config.yaml
hidden_size: 192
positions: "rope"
parallel_block: false
beta1: 0.9
dataset: "wikipedia_en"
Each number is 500 + 25 x the weight over its row's rms, rounded and kept within 0 to 999. Layers, rows and columns count from 0. Numbers have three digits each. The size before them is the row's rms in percent of the matrix's.

# v: layer 6 attention value, 192x192, rms 0.0921, rows 114-127, columns 0-95
# o: layer 6 attention output (transposed), 192x192, rms 0.0921, rows 114-127, columns 0-95
# q: layer 6 attention query, 192x192, rms 0.0805, rows 128-182, columns 0-95
# k: layer 6 attention key, 192x192, rms 0.0832, rows 128-182, columns 0-95
v114 107:513484501507432510472519481522531487495501526540469448499486488531463464495518523504445501463505516521464460497474539490506494503489493496489505544489472504516503502438514521503494480531516513521481465488498466472499509540511499509458529521530510504475466483497520494554532571517496549523
o114 106:504515530481476487555503530514522516485510478523494441508514487500544505522460509506526457502482517581506501488489530475517477489538516529549488484486457497494483492562511502542499485516509462516492496514498533483481478497486455495514486509471493472536508506456482475494477497509553495488
v115 102:481527502491451535494535546467499472482508499484443534506505543522483510488491529482495512487550498517490520531466516504454559504491502511507500478507495488499478456512541435514498467528509461542521460492460521478520510541487506502504475509519485508481477487455512500539498458538492474493
o115 104:474517511494540465540499494487537537446486516508471547511508466513499511468516485477490507542503524536495490455472496485498504528549503527503508497476480525535519466483474498502518501513474468530499528522484507535501461522442512508483511521497490510518509484488474457505514509485528526486
v116 109:531514510527488481467513480458512518445486557483513502546492506523484533483513555523482492499526501508509479468525513474487513489483498506515504495498487499488455499471539498507502487501501504507503492515466534530489480516517548472519535549488521480530500485547513503485485511563482509530
o116 114:479440501530489508507490486497508533492515514508499461493512510512501498509532490490520471500492433537481456493495502478536538521474517519507537523544539475494517488519524511504507487503496500527483527541477545480513462538523472490501532495516498492500480497474481471489510476541478541454
v117 116:469512484512492503556508510524478480546482492471493508526514455483544445480488489488487513479493505505464508495520515444480519514488535519485524488514453535485511491514495507514511501470504487537497489467494515494507521481516477479518531421489484490518479491506509507533529516480480486479
o117 111:554508507489479493474486494514491499509454467482484465512504499518486520491512471480487525512440512480530512516488469495510517484486493538520525504493483510518447469530519559531526497461483545465483470467516502553527494472531517517482510512525503500543547486501522521507498456499541508510
v118 098:502526508499476467480497513475528523489505543481563498494526542500519495483460500571476501481542499491525512497538513520521519504505501479490466484523515481502472476512494518505468475470511519504472495490542516519464458473492462501534484541542492480491457524456530488512494457508498542467
o118 099:517499477457521510521511484486474487487500495504452500528486509539524519503557479498496505474513487458502508504505537501484520505498477509523483485512527508529506550523514509524446448522450513523517516522498469513498444492524490526464504531512515491448496463492533477488514478530488489494
v119 097:499460533491479521528509521510485518468461516557510489482525479513469484463524515426545497507506500507485483466494496560472505493529487462480520512484492503508469493501490561505498460460454501502495505463502516461480518488487538499506474565540490537502534479520514472518488471533535490488
o119 097:478517535480511461515497522499455541480488521443498520505502473474523499492456524524553523507510481547478480548523487495508486522497520541491479513514503519530485526458509488555523467470516537505500520494547533503510497493444503461473450494501478513545473548499491513455499500501521501534
v120 100:517504485520519540479497458512478512506525477549463500499492498533489474523468483478473485531501518514482481511504465508534470501463502468501512517466487521567527560524492500513502501496572505513489508466531514470461561509495513508486509487517541483485481483502498516480521471441527507452
o120 102:471501514498490495502519497517517473484498498498549502468533469511499527506460488516484501533486564484496475488493457559488461488487482484507525463479500505518492478472483524483486506505473498490521510525473535471488534466441472492536496506488515466482474530515549521513487511473529469505
v121 103:489519454473494546479542522521529543473509482476496499478554483512561467539513487454500503474507524514455499509484469457500529478484524450503477496527440481529551486504540518499503482503488488526522498522503486484502499507518483477499519473447491537483491489493535534479462529491455432488
o121 106:487511518518455491508547507518507524487531503518513467479457488476484516497504460500502542532494561543523487502435494469499508515545507482537512508496502485497486507528538537477551503509518509499508461501515490508505529513511517531496526507485519527582514521501499506472479446502485536506
v122 100:473491474555486530459502494518488513504481501508476512466446472500529532507551486481504496517454507496494476523509538508498484520507477479493461547451555493493503509495507513532502479534465488497484494526431471538482448462500556491507491502500506496471483508505514483554475513505504528526
o122 102:482489513481517528499474481510517499520522511509519498509520524465516515487483523532491481480551459475460565517488530516527509507549478457464494491516478456512550501506502524498518516503530497524475461492490490512501486528523455463527489506486500458516497487471473505514518498512511543516
v123 083:482487490536510508498453498480498488541487502496487503510498481495468523513499518514431512523536469501512514493506522507487526504499442557509527518472525566485490475501514461492513498524542514511491471487495503506503492526531504483461491487517502458528472540526515502562538504488494521509
o123 087:508495475485485496478491505517521474507508497528493480514485519506490480525511491511478493513496453459491508472490474519520489479497496506497511510525486518537526449493470463493482538526478494545516490512448504471518484471501499485504494470489548434442517461495499493531503555512528486457
v124 100:503508515460520506495568536481516492484563513496509485488519487487521457466520511517506495504533505503504495514484494511501515520509510443507515503482489488506528458483522527518509504466504498506494559511520532503518547513422510525494482492564502530522476501474483497520478532501510483510
o124 098:521495516505513523512532487503503528466523517520492504530501491514482519535519483531507530539501532526454462480547532474502514525516548547518480463497470551490473518507489462510511469508518496515478461517484512495493515511465511503483483503499472543502484501544488460488498484519503514521
v125 096:523437539489550471506513490495538527482552500505521549477554476481493504473488452503524505526512489481527538479482489519487479523501494481508474465480501490496517506494485488528525550523495487480544534518498538496518535548469459502504471517514532510496546544482468502470536479514495482491
o125 098:513551511498505482492507494494486493531493520533546506456475493513483458515487526512519567496515515447449442486516491534491482453475503519520444510508518538455468492469497496488512499481467488478529475500505502522493480421495507486440516471518450545492500462518501490478497540515473483509
v126 104:507497472469506526478477521528499499486430514481547518534473485554567538482507481495521537480445473500522463465496483516525470504551466457471472490502503473463506497520480532510497521486459510512519506554498459533525496500490461483476492490459497520486477526508472512476492483512482472502
o126 103:548523511478460461496542480522467478528474526498520472492506574483477499484536531501479561464531487478502502505534510493472498503496473528466500499483498466465554509484502483486493471508520489535533495489524424503537540506518511492508503486501505524508511444510486511477475506509451520531
v127 103:508534503458487504555510504517459486484483480472464504526516495504520489538512458468522488512475503517443528501502483495499518481470497494500539481536493488475466482509508473469529478475497494545513448466513480551524476445501534447488514459473491526522472454490563486537483536516486478515
o127 105:462522530545475462451509539526508524491453506478500494554524465451465516484513472487518497507469532507526543517507509489522476495490495503534492519485516491516523447509498495479549482488563477484492483526497464512536490484519511529506510465504534531538515518499519508528505470472483535513
q128 086:517490526522452486492498512498517519483480497487487507475501512540547489508522523519512522481476527445542504529527482524507523539519555498509521455523500457508466504516450500500476467489531483526538535470507511468522522470497523493518458493524518539487489500471489481495510526533491503549
k128 105:514502496492492525512509522516503473494471468530524512534494514479487470495470466465512448506546517570481515467488506484463474444469458472479487538485516511501520469457521506537523480462463549489463486500483497502469463480504481496481516497484444443505501516523487531499518487486507492451
q129 063:516489538513514502465505499465509506480529515497485483494503511514509519471533513495510558470463521456478499527519458531509542517506551504534532470538486525508490516483447526506477485496514455483552530457488506509507520505489518506492461502533538494489484490472520485485476531521496480525
k129 119:457487494518508470491493457454491501497498554470470485469505495515514521511544503520470548506482458449470488512524470523541520514545511532530514466505468486512467526520479490474442531545530473523515505472519506524509515501506508479524503519522535534494497466471522470513489510511499482546
q130 063:553501515465526537521500547509500482502544472508531514537499483469461491489498467458529487493524550525501545488496531471478524486496463454509493525480513526480534488441506543553580499443447502480506500513513501537467508502471491526471517465501461466529515504513477543512505490483519536448
k130 049:496473517496501485487541464492516483486498542516477479467516501524512521501510461448473506468490480498518480533502451553512502483530504488504514482501498525514498513498493452474465521515515482538525498471509502510477521494537489526513455507519545479510472469443495458504525514498520482529
q131 083:482470454481495492516468513490495485544488515495517504529474492465514463490501496491498475522498476525469520505488555471464529501497455516505494508462506457483503534526567495482522534483481482511466503531472483499471515504512439493492549543469493471489541476519488500556503465495485516474
k131 081:537544486495501524526499555550517491494516442507530512551505527474466469501463506487516468491496577518537508496483520478476474486473493463472498508520519512491514476502490513511545472494484534490492507531492502470501484493500486520468486458472462495516503520508455508481503510528529539493
q132 083:484509522478461503486473535494499504489510512529496512532481467463520466473515480524525502536508472495494487489475517479508554503519482512502499459434500567483475459506507506499534540493509481488480499530543506466509528506503472502456520538517474496536517559501444517556486467500487506515
k132 096:516519496515505500541508489450523501489460494516489486503503519484496525524495474483485506474485520505500509510473512515515415443454479442456480498511521526513489532473503476504479492514521500492530531484495514506491462519498474470513503494495509468504551453472533450523517507513507500543
q133 089:501503525471538487509508492486528475490512514494536513509497489484486513534492456486552456502545547507459514473517565506477538516487473508512485482514537447505500511456480478563485511488482503489501537502542482509491501464489527499496507483514529498448515463530497475526515513521516504472
k133 084:519516460488511506535486518529476485513482503470503502496491482531472489499508563517511488532499505514514490455505489459489525493487519512491541520487460538475526496543506525463548509466470532500459466521469509480511512497498496500490527479507440503542479563528516529492522485493507516499
q134 084:499530520522472525478469484531519473498504517536503508521510524484515472517500511499494507460477513469512515543468481455514482456455507507501493504500481509509503483508478481471533499498528457457525451500486457520490491522461548514473496479463514493471511535496468524510492486504506509477
k134 081:479524490506522515485529519475538508511455491561526464507493505481537489474540470478506525490541537484453480512546485538522495503517495488475510512478509485543511476440491440601490522512467486486530482516450485533472462473505518529554509539490514449494464493495493474548487488479525508514
q135 082:521519505447489505559500517529482476500491490511521500459487510470488503463504529439540493471475553507523483485512520511500508505498495514454498534522521521472547514449496520507529493504522525506521559469487545492512507518487488533494466503508477495527544494497471526481520482503498539557
k135 089:563504486497528457494491509526493468526554471505518546508512506480520482499475532542495466523478527490467523527491499493482504518523546520510487503512500503469518475516540522450537482500474509484498475564483464478509519512498510499493484470511502496513535562506475515461518497495511511473
q136 084:516512506546523487495487511510484531533512500495481492520500479495498497498517564452429500514460485493517498514505466516561458547475522518478509495468485500514485531521516463457483482520515526494512519480468517514486485516485541524492473473473495503566486540473503472514502528532500477536
k136 079:481474528553508513481501498480496498487509501514490515481510490514513519461502454506490513471526491471494491542524490491473457491501504499526502497541516532519512520452477501532495486489492433452483487471542539513513473527551484548540538476466546489517485473503496494500481482509499482522
q137 085:527478492512500513495538507480530503500469495482467508477517523497495515523487506497533527565478465496460491497501459501463512501486551539559472499498503513543515469510515508492490530475483511507514460470508504511506498539518481478455476497553495467501502453539515500479493482502485469481
k137 084:515539483472472523442545504502488525465546497493474452491482508518465500534501501533494483499521470510559491478528479503505514506462477496470474491490537507522482494530451545459468492491518512520487484463504517480485516477485525489535504501491462504467501521458522515478512518463519525480
q138 083:530485475485470510520502546479509507489517498477512499502470501482498506528467501507533508538495477516465493491497480464465474484503451517521471494497475511504496487481520484537505517460488509543448468496525479532485537539532476496492499478526480501476514521510493511454553476508538526524
k138 065:519503515501490517497486516536480504518509470503516507472536508471466497530463542520526470538465480500501499448498522482476521509467517476493481514467494498521496504537518546475518511507460551499477509505478487441487531502497508498471494466480476489499554542503547512512505490490482534469
q139 074:560522473498507493449529504489497537492466523501465505513485528460440516506509493532502508456479478503478497507539526465477482499501525557516481481472445534481493527499494476483509507492498522491498475523490471478477506536495483476495497467533493480547478514522527520447476518484533501541
k139 078:507504496545468507484488525490489521478496486531482514449533502515507503489487499529479490464514494509472514504508514512525471495510483462517485500525492485503505495510469539490462497538514473468434532465500519506483477478516565510513475524518465497448505453475515532514503460503453467514
q140 122:484495494489507485471499479469505523486517521495476477476538502505525526507525534518480525468468470457529470534504481537537504536510531517542524478528499527521480545518463457476457495542547472503556520472503496498543504493488523504509468542500551537479487470512509481484480555503483474536
k140 035:505501528516492543521469508495508505499477510525515480510479467508518534530506439472497467507531495494499526518521477518528490497516496507492491518470551552489532518473513500511539466487525566512494526498485506519453479483503508463539525542466547456479504505477533494424474484505459470469
q141 080:452514539533505505523500505504493487486469500488480493458489479507459480456473512495510492467508468505488514482530515534536576481486489459499528503525496527479484542483495445527501489491521537469535508530532488509499479524464491483493496508501510505513480443513490499497500546530549477506
k141 080:490483479541483503508513508480533480507461512518533519508481472509455552532476493526485489530476494470474475492494510472476477535459509519485489517492492533476541480510523470509557475531461487484475491509491537535516500488461522485499483539504488503581476509507488538480513518485494519503
q142 085:539502500549509473539508490498482511489482509523490424491461519483485480483479458488491496500533498509489545504521492494472484491515501527515462502459483484498497514485516527502531533502479493451501525482509482513516489507535465486495538517505479514523504495534501547505560470497521495490
k142 076:469442536443479547501498513509464486468495508468481511503505520510469540522525504519493496445515498487505485490493502525508513494550532492499501526510536477508477505540512478483451478497532492542475472495495537504508529511526498482499506459540498554488527510446516483493460513513461479470
q143 111:524493502515521481455504449476504522462494517527486491485492533536552514513475527520516512476525486517513459519529443573513462539510512472511520499533495492523507493523492488478457476494531481528535509476473481440499535491495489481487453512520493491464471491544521481430509560508492476493
k143 054:507524510501512531477503554490507492508470495494473492517489489546459476469495488469520479493506469514542497473511493485510502491440510486507489551516501490501531456482535523483508471527475517469490486477484526495513495487506497507493513505446479503487468502520461495498485525471477533467
q144 297:476512525514497484474488472469492521490504523483477473483518508525528512499537525511482540474480489443502483524514461526541515528518541512515523468522490497518476531522456467476469503539549463510547522482496511482544507498504516486519475518521558536464494478454508465490479534526486486535
k144 039:525521502489487526528521538547501491500484452517536512522506499492461482466466463491528460486555511543522500468480498491485479488469486435482479533500523515493524487457533500536519488451475562487472481519506513498483475484476483505463512465488457455516496521521484539499521503489504483453
q145 078:504518504485518515546507512516477466461503469505487550515504528523503493500524501465496507485495457487501490511437538491522540487477481464555453482463471535539461524509523522502513503516481517494508480521466535467520503497483498514500488468543484472493500474518476499501494480529481526509
k145 085:504491484507479499486508533471483506502489524479488457485466474525494454519529522490529513536480497472444504495521484475530465505505542487470481490524527516484472493517477494522489498494502459483555538482501507524505496533454514502491494509499493496499482483469522462471515508488531494532
q146 085:486534527495531523475513491498519513467492499518430530558528504517522527495503503491507515453491538468515535497514527466535515490507544497515512525493494543517490527524493468472534493500513472529494492505493541451508509483487430534501488501454504489525505507480475507474463515519497514496
k146 111:534515503490496484515502506512501494522526468520520520495466503509496474514458509462512475483502525545486526517483531442507466472468471475477481497519469495463511485482535525541546501483454526490482516532482500502472499491480521506494510490501465469495526508534487506500513464453498518458
q147 083:493533486485504509515485516518479495523521475479496541517488468441443490509482514461467525512461473515455538501499527516531477501518523517485486502475511499499495468493512450473532510465546533525462475510495452473500501535493501512551523446505497510503540477485514485502487482517514429492
k147 076:488476520501508473488466522487485520466496505463489460526481501522513560489490489506507530489527479494471518498537447497566515543564527482522533475517510521537508560504512528499466512541486503545530474484492518490535484496463499510507494542499509520481472469497502519505502491522492491534
q148 084:525466488477503505483477471508503477494477522505498545524542518500499521488526478533507527483507516517497542458440525504532485513446505460473530505438462543496502478517491486492484505506522511503490520438513523491482485522527484535470504503503477560486538472515468519525477462477493493538
k148 085:503522497532498486501496510474512526492557487524479415505514490501484517487528475525482506488535505491460557501502456525469563517520489504515524475525494478485498475501476521478473491514516485495554495501517531509489498534454514455522468490533549436524471494478531453496510491510494471544
q149 095:524501539476565495512517527462464482511583504523468505499522506495556497538483471540522501476467496505476532492474470473501442519513525501507496499466512545493486542491528481508498514490478506456496507531488541506491494490564525545518464498487486514523550453484519470489496483493489530527
k149 088:468499512544479498487483496524525527506493487482539497509495525534526464466557505512498553536519486459454507482524509480488516513475522504503440499532469550492509519521490503506475527502481505522483491502514450515495497516485543497524535487536543500492514498515496483506522537509482527514
q150 085:459522522533553472473466491503530466490464477522523464500500490466446477495495521479489498476475504509471458489549470475503526497513501522529490480496507524535530487501476454497491528490524476555522488479536463510455521538491454474470487524502476495492478528511486493517487489509490539534
k150 086:505495499508471500483505516481447506505514491496491564489498549498467501525507515513481492487470522509475551493509584503521497484477504524473430515470505482483518502494517503525521495506452522446506471505477533507530486506484460502508467487509479482561480527516506520506514483478564473474
q151 087:512485534464490519527489521470516509483512487474466490473510442495504501500501518516509479552516493514572514526474506511495490500520478521528498493500552533483521496477487477515506511496518484501537514470497515532471484488473508526491502500501504519474511485522537469511498493527484536476
k151 082:493547506566542526518545449522512509512467513522498484525538524520512530516541494480510497515532484479519486508495481475495497452511509503518520513501523507544517471467512476505529502490513524489491491522470494508501510499527518526520506523515514479499502499492492521520483472477496469488
q152 090:508486476506486464497499517481501530527503488501478497474493501447522473501479528462505482492472522509480501475512461504531512511465469488493486487506535515527500532492513461528493500505473487523518496517477466506514475496493540518518516487440520512461452547466520474504455461491453469460
k152 087:449519499495454495505505504539538505515474527470512479508506478529460531470544503501494514502521459489487491492498514493488487503506503506508504493499500500508537456514500504526508494461534480498507491513467478507503514486485476531536535521516524488518522427549524498512492534516516492542
q153 080:479492468480520521485481514445544483511524502474511517496509505509479548467486511544472500442528508513530481505461478551504516505472520521527545494497491518493492544529497453489487493512467501512478542487494512544476506500519553550491515521525502500508464489525500508490511515492515544509
k153 079:521471507518476490544487493513508500497452517534455479502533518491516532540506466498522529536499499485448490531537506490507515509517504479503517503513552479499554474473464513477511482509490494473533511539512474492462520490488468476534480463490498488458472522492508484505490472492489489525
q154 088:550489469488491497465504495487462510510511489495463510546484488517534521492500472522476503518479516496520505495519509469479491508483479513498491519470502482495526466502529548516494510563508495462492501552523546555531501490473519508507475478499500506529503497483479519495465533517529474509
k154 087:505466514517519497517490527524501485518526481419524501472477475451454462514465504477529492485521543508483473510479481486491500496490472466498483497525532486501499485503514504505468507456520489544503476515529478494514489524540478488446552469531483508513540515526493456498511458521528529495
q155 092:504505544461484497522488508508489526499534493504515532537522441561524503492513454472495464490527521479491537493454511499494529508489531448427470485485504528497517512516514510524476532506466476505484496472497492486589504467500523514522491504505511534487523489500510474525461480509457496480
k155 086:490465475510491490550481476487507497518488484473515492512523502485487461445531496464514485500503511519514471490489470492486540512467512496526505503497502458492497507501522463487499446490541479489498484509480481534430490516464487477478499500467472482525518545538478524516513529484520494518
q156 084:489459499483477506436470548479530487535527481495501454568479491513538472469499494480484465482527487489463468531493473507482478508539500501529523478552495499525528502470539503500519496513507533471485498461483522507513529500531527543534507530490482471486497512541529505484507511488520485524
k156 083:481496501492517510497495480477483471457512509492524565471485486504516435513476500515491502494467521482549487532510494508534544498519525533534479498516511532450507461501494521511478499512474486484508519498529471484503476487505462481491472488488512526514519534479504491477506517538509521502
q157 083:498454462480528498516512442504478517487505527516477489528520480522551516483503472502490496544488527492535483486476457496530508513490511500499517537515558494505487499489505473501502485485526516527537468508535534487533492493493537557501510468501517531524560531525514478516512467465502534522
k157 081:520542535541471511495489516533546534505515490485473532481497493511469465483515504513510461513533501505519529530457528484505489519476471549521496511507469528514496480502532518535494527508467553448484528462519492488465487468538476533541464560475502499513515497493526524477483487459451457452
q158 080:498520465482475499523525528510523520530511511537471482517479485507499485530514488493459484507488543497494483483490529477518501463516461518515504526470519505521506509467450491543547541489446483507490531517513468525470495502524539472488495519498508538542501515490515511533525497468522457491
k158 081:505468529460516482493479540538460503501492508514538571479474476478524463474517514521500490499492496511443501490502516481500535513488540494470460501482539466513528505534520497535513500485497530506447569504501537517488501517507516489529492553533513491505531470525527532469531493541460506528
q159 083:486514532502561481466518495467466486473496469489457459516492477459479456474505503485492483531494485490464496495511520498471472462459551522487490514510504460465483480508529479528473500539490525490511515528504522489486490463504475473542499483512486473443496495497484502464526529494572495509
k159 078:442489500581486567526487496512476466479457518480512462513507473523494512531477496442528508486511472496515522470528521501478522483516505485522488478505477530478472538496485487505522523458544521525518474475522462501491509508468522520490551448484494515508502526457526523505476498526460558487
q160 161:504485530517488487477503475482514531495521513494483484491486514532520499497522533500504562480475514441501493530523474525521524531528556500526517470528487496514486522497447500483465485524541442507544518472490498481515523511489523503504490515520553533476497489463504477491476535521495495536
k160 141:474487505525492473480487469465509498481484553472467471469505490517514509494539489516476544500489459454463482535523474518520523521536515540535511456513481485505453521513484488476441519538532460523533509460499505512504502501508507478534492524524538535489491468462524462505487507509496468544
q161 130:496510491475511519533506538521496482513504489507521504523492471473472500480477473484501466517526508564489505483476532472463488470494455497472471537458508524483530482477552507524556503475464518493455473530495493534481486504491474522488522494492461460540523515532501523512503452470506524444
k161 056:519547515474502500509530535504491515503530450530514559533534531536503497521480503490500486491477554532585521481484497501485485499494507462493523484541538512493529480479497489479525479485486513477497532541522500503511520487528483539490481465490494462500484516499436492526512537506535559480
q162 106:471491466508506484517484524521481490515484472517517504527495479460500484520462485500493466523526473568504505477487555466474462475487455518483481533467520508476523497520568483502540518495484524508438490542486488505484489489491486495510530509481462466519529512516517505520513460477486527459
k162 107:538524508487496526513504527542501504515511452515536517534496514492492484498462518495539453492506559540541517489489538476466487500463497456481492533519534497494534469480508513519558476452466525482499496539486501474514495496499486530478504477466465477511508530515471521483501494492495536466
q163 075:486472516520510479480502422495544531488481489551474524477518520509527522541526530484478505512498462499478522492532480501519476508521528537509494520520504481525499541496488493470424522535480477516530466468472471522530527504510540488533495545503531520481468487486539501520499495491455457497
k163 079:477514456473496497505488475494492522505551529461510509519498486490488475524482525519494530496459504504496551525530497483450492510479513503491496476475432472474497516593493532460528495493500508475525510505471462476475519510459475510520538480519476520479522498558492495453490500506483503493
q164 083:558502504491465495493515484526530474528438504483520493568524530500524450478476505495512487492544516509511510494513534468470496508517444485474501524494517453491516552494531487542524492502498482509499500466453501486487518523518528484506474557526502475487485532523491517523506489477510522455
k164 071:513519521489545510499497527530511466535514467517483467496494500511463465503468512527502512516495560512546495517514490471500481487496515461514490510510504485487490466534503523492524507510470513462516512506501498466510487477487481512456503487493494452540495581503461495506479488517513504495
q165 083:486504494530544507507482497492496489478553491506474487505522533520502551554499466539456502492532510515510568466466540516520471485502477468512510513530503484505468502507487509491459517502477526485490499451507525526469481469540504463527487518463511517487472426526547463481525527484539482478
k165 084:473470474499500467499508511465498520514450526514544543528488482508538466518507488495546484548495452507493473441502515463447504503455513551477492515463507442468517483528493462502532493484510488516489521515534514516489525521464515460464511494576492524475506509469502507486490516490417528486
q166 081:521515516518466511535498514527513468489478483461501555490491480471526537414485529480505469523482523479514501487484516461504507518487500499507490506536501497512511521501488490517547489513486504422530465549490510457530487485438469532509501479467492503510529526529468520550503523521539520501
k166 086:531525461490510487491513517526518508535494504470524508503469461495479507515476517468486497515480526503527526486485508497507491513510507517504485495488488530448492479505531496508538519503502475496486472556474459521508474484525454505481497496507496514553478512538491500517491492482549537486
q167 086:451472466492527492465504511463486525513511546479494504470527482484453485491488489537536503476537473538498495497495539557518499513529486468524510490481503527474492554482511470519482541509472488544480487509502489487536515496534470488527533492488483496510501453506546521474496518473512493495
k167 077:512504522494484497518450454523505512480518471538481466520505558496489499534447530545482508502489470499525490502509502526529497543528517499486515517511463514503493509526498484432525491537536503572477512509495502482462537529490527481486495495510499518483509461539510510448483519544453543535
q168 082:508490496500426514478487478510467484484501494534486495480487540455501489499515499533546473510494520491476435507502493489457476506515507494562453502460497515468504492457511505505517529534493474442500495515549457474521524508420524518494516476507540483519507527511491511511473521477517497515
k168 079:519530469489474508477488547485510508500509458482522492520479479494480480514491544527509470514504504533511517526524551491490468541514491506501497523515480516472484480521500481487515506503503526526482477483446490501512488467541504500539541516494443494511471477585506455514507464512490546525
q169 083:506495554505508504506494521510488485504546483506495503475534542503464491522472476521479506456509482523480502488491469549507477519492448508507524498526519511501523513525490490464496514496504503537512514498486487489454541463506515458471465500496497505529485475504497467534498527553511511458
k169 083:473510479529531535503503522475471495530463512518482500546472502491530501505491476484495491516500510483503540484511484462483529498440520488471513487509522493528501482483496466547484465500487504476513502528510523492522456480503471515504497493449473479523471522493490495509513536456524472466
q170 078:489504468480478490512480512502479514520500484468479476506533470525486510523494505513451482519481464521521543497454533474511485516473510505472512535497472512489495465536496445451472500519497503512484465486463502460509470514518493514499536462441489521482505476462516482502503475509416532502
k170 101:477484486543483499486493482449496528491523505494469483470527490495519526442526501511495544505546501478487461509529485499535503490528493514532522464512496491546501532475483456548475501512528480477560518474529504519521476523494490531530475476533521481485463484451506505534492509506517449496
q171 082:534531522461470510503520530514533527505488513557497488516494488520498471527498523487485509550515502504541490498527465469488490499509441481510503515508460480509568513513485498483474460480499452516488537524496487515515570503484529498470505504522501498463498518447497503512508455494502527484
k171 073:535538524500490486487474477534497475500490529509469541449509503489516448502475486496514510466472502479447476539573487464501479474491532482462499472475526487535487503524498475481526540527479514484539497510435523493531492548515506509512479522534471447494478476478523480493506515516514504491
q172 060:455467532514479491509517503530554519533493527508504507506473521519526496441532510487502513469509523474494498497504516574518517485471487516516473490503500539501467534488502475536511516498510478547507510481481495509557499530520503502497513508487517507493515486517521499533499546452462480506
k172 166:524503504479508530508509527519520489494524456538527512537500509499487485499461508470515445486514538570535509488459525478472477462468489470487494533489529505496547473481520514520558480455470534495472516515498484499468492484499490522489523476476465477505521508564493531467491493496507544471
q173 087:487455502472515486581499509444461498546511505507482492467475533497486487520513480491484498552481519501483488443509455550465491457477500556462528466521488566517505511517498511506509481494493514530498512517477529540518501520504499480496517514531495483522539496479488515510485488470515525518
k173 083:467521516522497527486543519547462457476504510491547513530546541503498468472509505475476483500508514508509493514484486464543511509507526470532503509459523501504512497506468501491515516463480501487470482511565475514516485492499497533496495486528514508466504479525475485510511516523476468504
q174 083:449526493459527476575538539532490481502466530514465463484510522475459494506524491508540489491485510524519496539506509456522463493535500529523472511476512514502497514547516527526472475489511505493466510478490499534489507464482511509529490478517484463534489515474502478515523489496466483551
k174 090:541543511521482520461460514483476513484491501485514515481500487511545508506527504468505498516545469477509528481529479512547445496498486506488536482509487492510492541502490468448465499515525528497491541513493516491488497528465508483513510542532512477412487502498502485462514468523501495510
q175 057:517478478475409509511507475483469502523496463499489509490533475532503486522481484513533511528485504472491542445531524487515513517481530466499490487502451489477505487510489464472485507552479492516500493492468522450492489516496519469505496494462501519509506480496490483472463541516515520498
k175 170:531507487485512527513503518534520500511510449515526516511489503470484483479467505505516476494533529545495515494469535484464497494469468453479488519507523504477506464490540506532559487467470506473474482545506466476515488486496477520478505451482447457540488540516473522520506499487502538474
q176 063:488479513490507467502495484474517509500517511479500452465483524508510502502539504529517547501480490412516447518514445556505519503532542486530506448530476496507488527498452483497469488544535484531505517487504523500504534507505517488521486535567509498475514492482491470463505535510503498552
k176 319:539512503481498526512504532537503496507505453524529527533501520479485471496454503491529453505517533545518514487485541467471487477462484469473489537496524504489522472485522516516554482461463528480474486532492491480495486495501484525475499473473452465514505538533467530500510488495506527464
q177 088:482454512476484468454516476548491504463464499510458505479528536518506492472515536495527531460504521504535515457465504496532515504512534517518487501509517543534529479477496560487511483534469488488503529509505494507463503508507445497503467552483503496474481521533522500469548495497495523496
k177 081:534534503488510521525524533447516498543485488567505462506501496451489478513532509554512468537470464512503504478508501557435481518472506491515512511530501478493483466490507488521517469479504500467489519551500490470473525522479496454515506467490475501493522501506495501472477511512514513462
q178 085:514489512522495496505489524484481507496515486526481457529476513423499517503512527484525502525490497510492455510478501510456488516487514525483482506487490490505518440482513513521541535455467481452490511488535456525488525495452483509523476514525460462508486490516505493487511462510509458538
k178 067:483479500528484509497474472507474497492511505448504484489485482525521543534531507535489498496438473456516476498545478497542486477528529550505476488535484494506547527521480522448493496480506493554515472514481504488509524494525510483528508497450532553501567497494537504504461498493531531515
q179 093:470500483494527467477514498520503498476517513480492488449523495503527481490494468526474483550559492514528476476455511536520500494451483501484449504483518492518503517498496521508472505535493509487487510602512502514480485496497530514532522489512479497529496489517509480514555510496554513501
k179 101:464501505528505513499518488440519521492465508488455451467503506494486479513582524484503535488467477496474481511514465493505520501515530526511522497514500504548451511509480500502483535487526458497526513454520532506527488517531506485543511506494523526464498453480516454488490507519512488491
q180 082:482494470490465466507498536490504503545494478477470504495507512499507442504519483518480519497539519511476519555428512519509526505502540499496513493503482484532501532533492482481490536498522493478485470459492489517516492496516507557455523509474478495514515507478514517500507559473508493547
k180 079:514483473501515535504501519501505496483486464522542499522456484483473510433429526473519494474513525523498488445507514483503486528507491467474505516486534514522552456488480516511494468443497503509482490509516510481488478539493472494521497468498505484453489542551450488444512472518502502458
q181 084:539510475517531513533501470498490521489509490565480512473519502533465504496514491467471489493508488491503531457479496511500498506470492533465507509494508553494475555514483440513518554511514506500512502484485515429541490467496524521544494486543505484539498514521512455534481516513503461496
k181 078:450456532520530525505477538512470497501499490468483495510495481511518505483506513506471515510544493499483528551498462467550483506506518468495496484485496507462522484488535503509499494476534511459515478451488495511498462478482506494530528533483564496513539456492463498548518542495492487519
q182 087:477519447509534534522536471497501505532497520512481492513522470516490524487530492442476487529481526488508504462448493513519494511520502525481471539483504492549504445478513510530503496515495487454489474512488508504466484503482496506502495513530537556500528510543509517493508504522568487509
k182 080:504492502491510476497506548504504477500513532439509491483497518447500485562533492533478500454520505478492496526506476495521539508494524535497478491502499493477455523494495508466514518550494515506492482471535498504549512468495505467517482527515484516486493451477519554496489510496479493507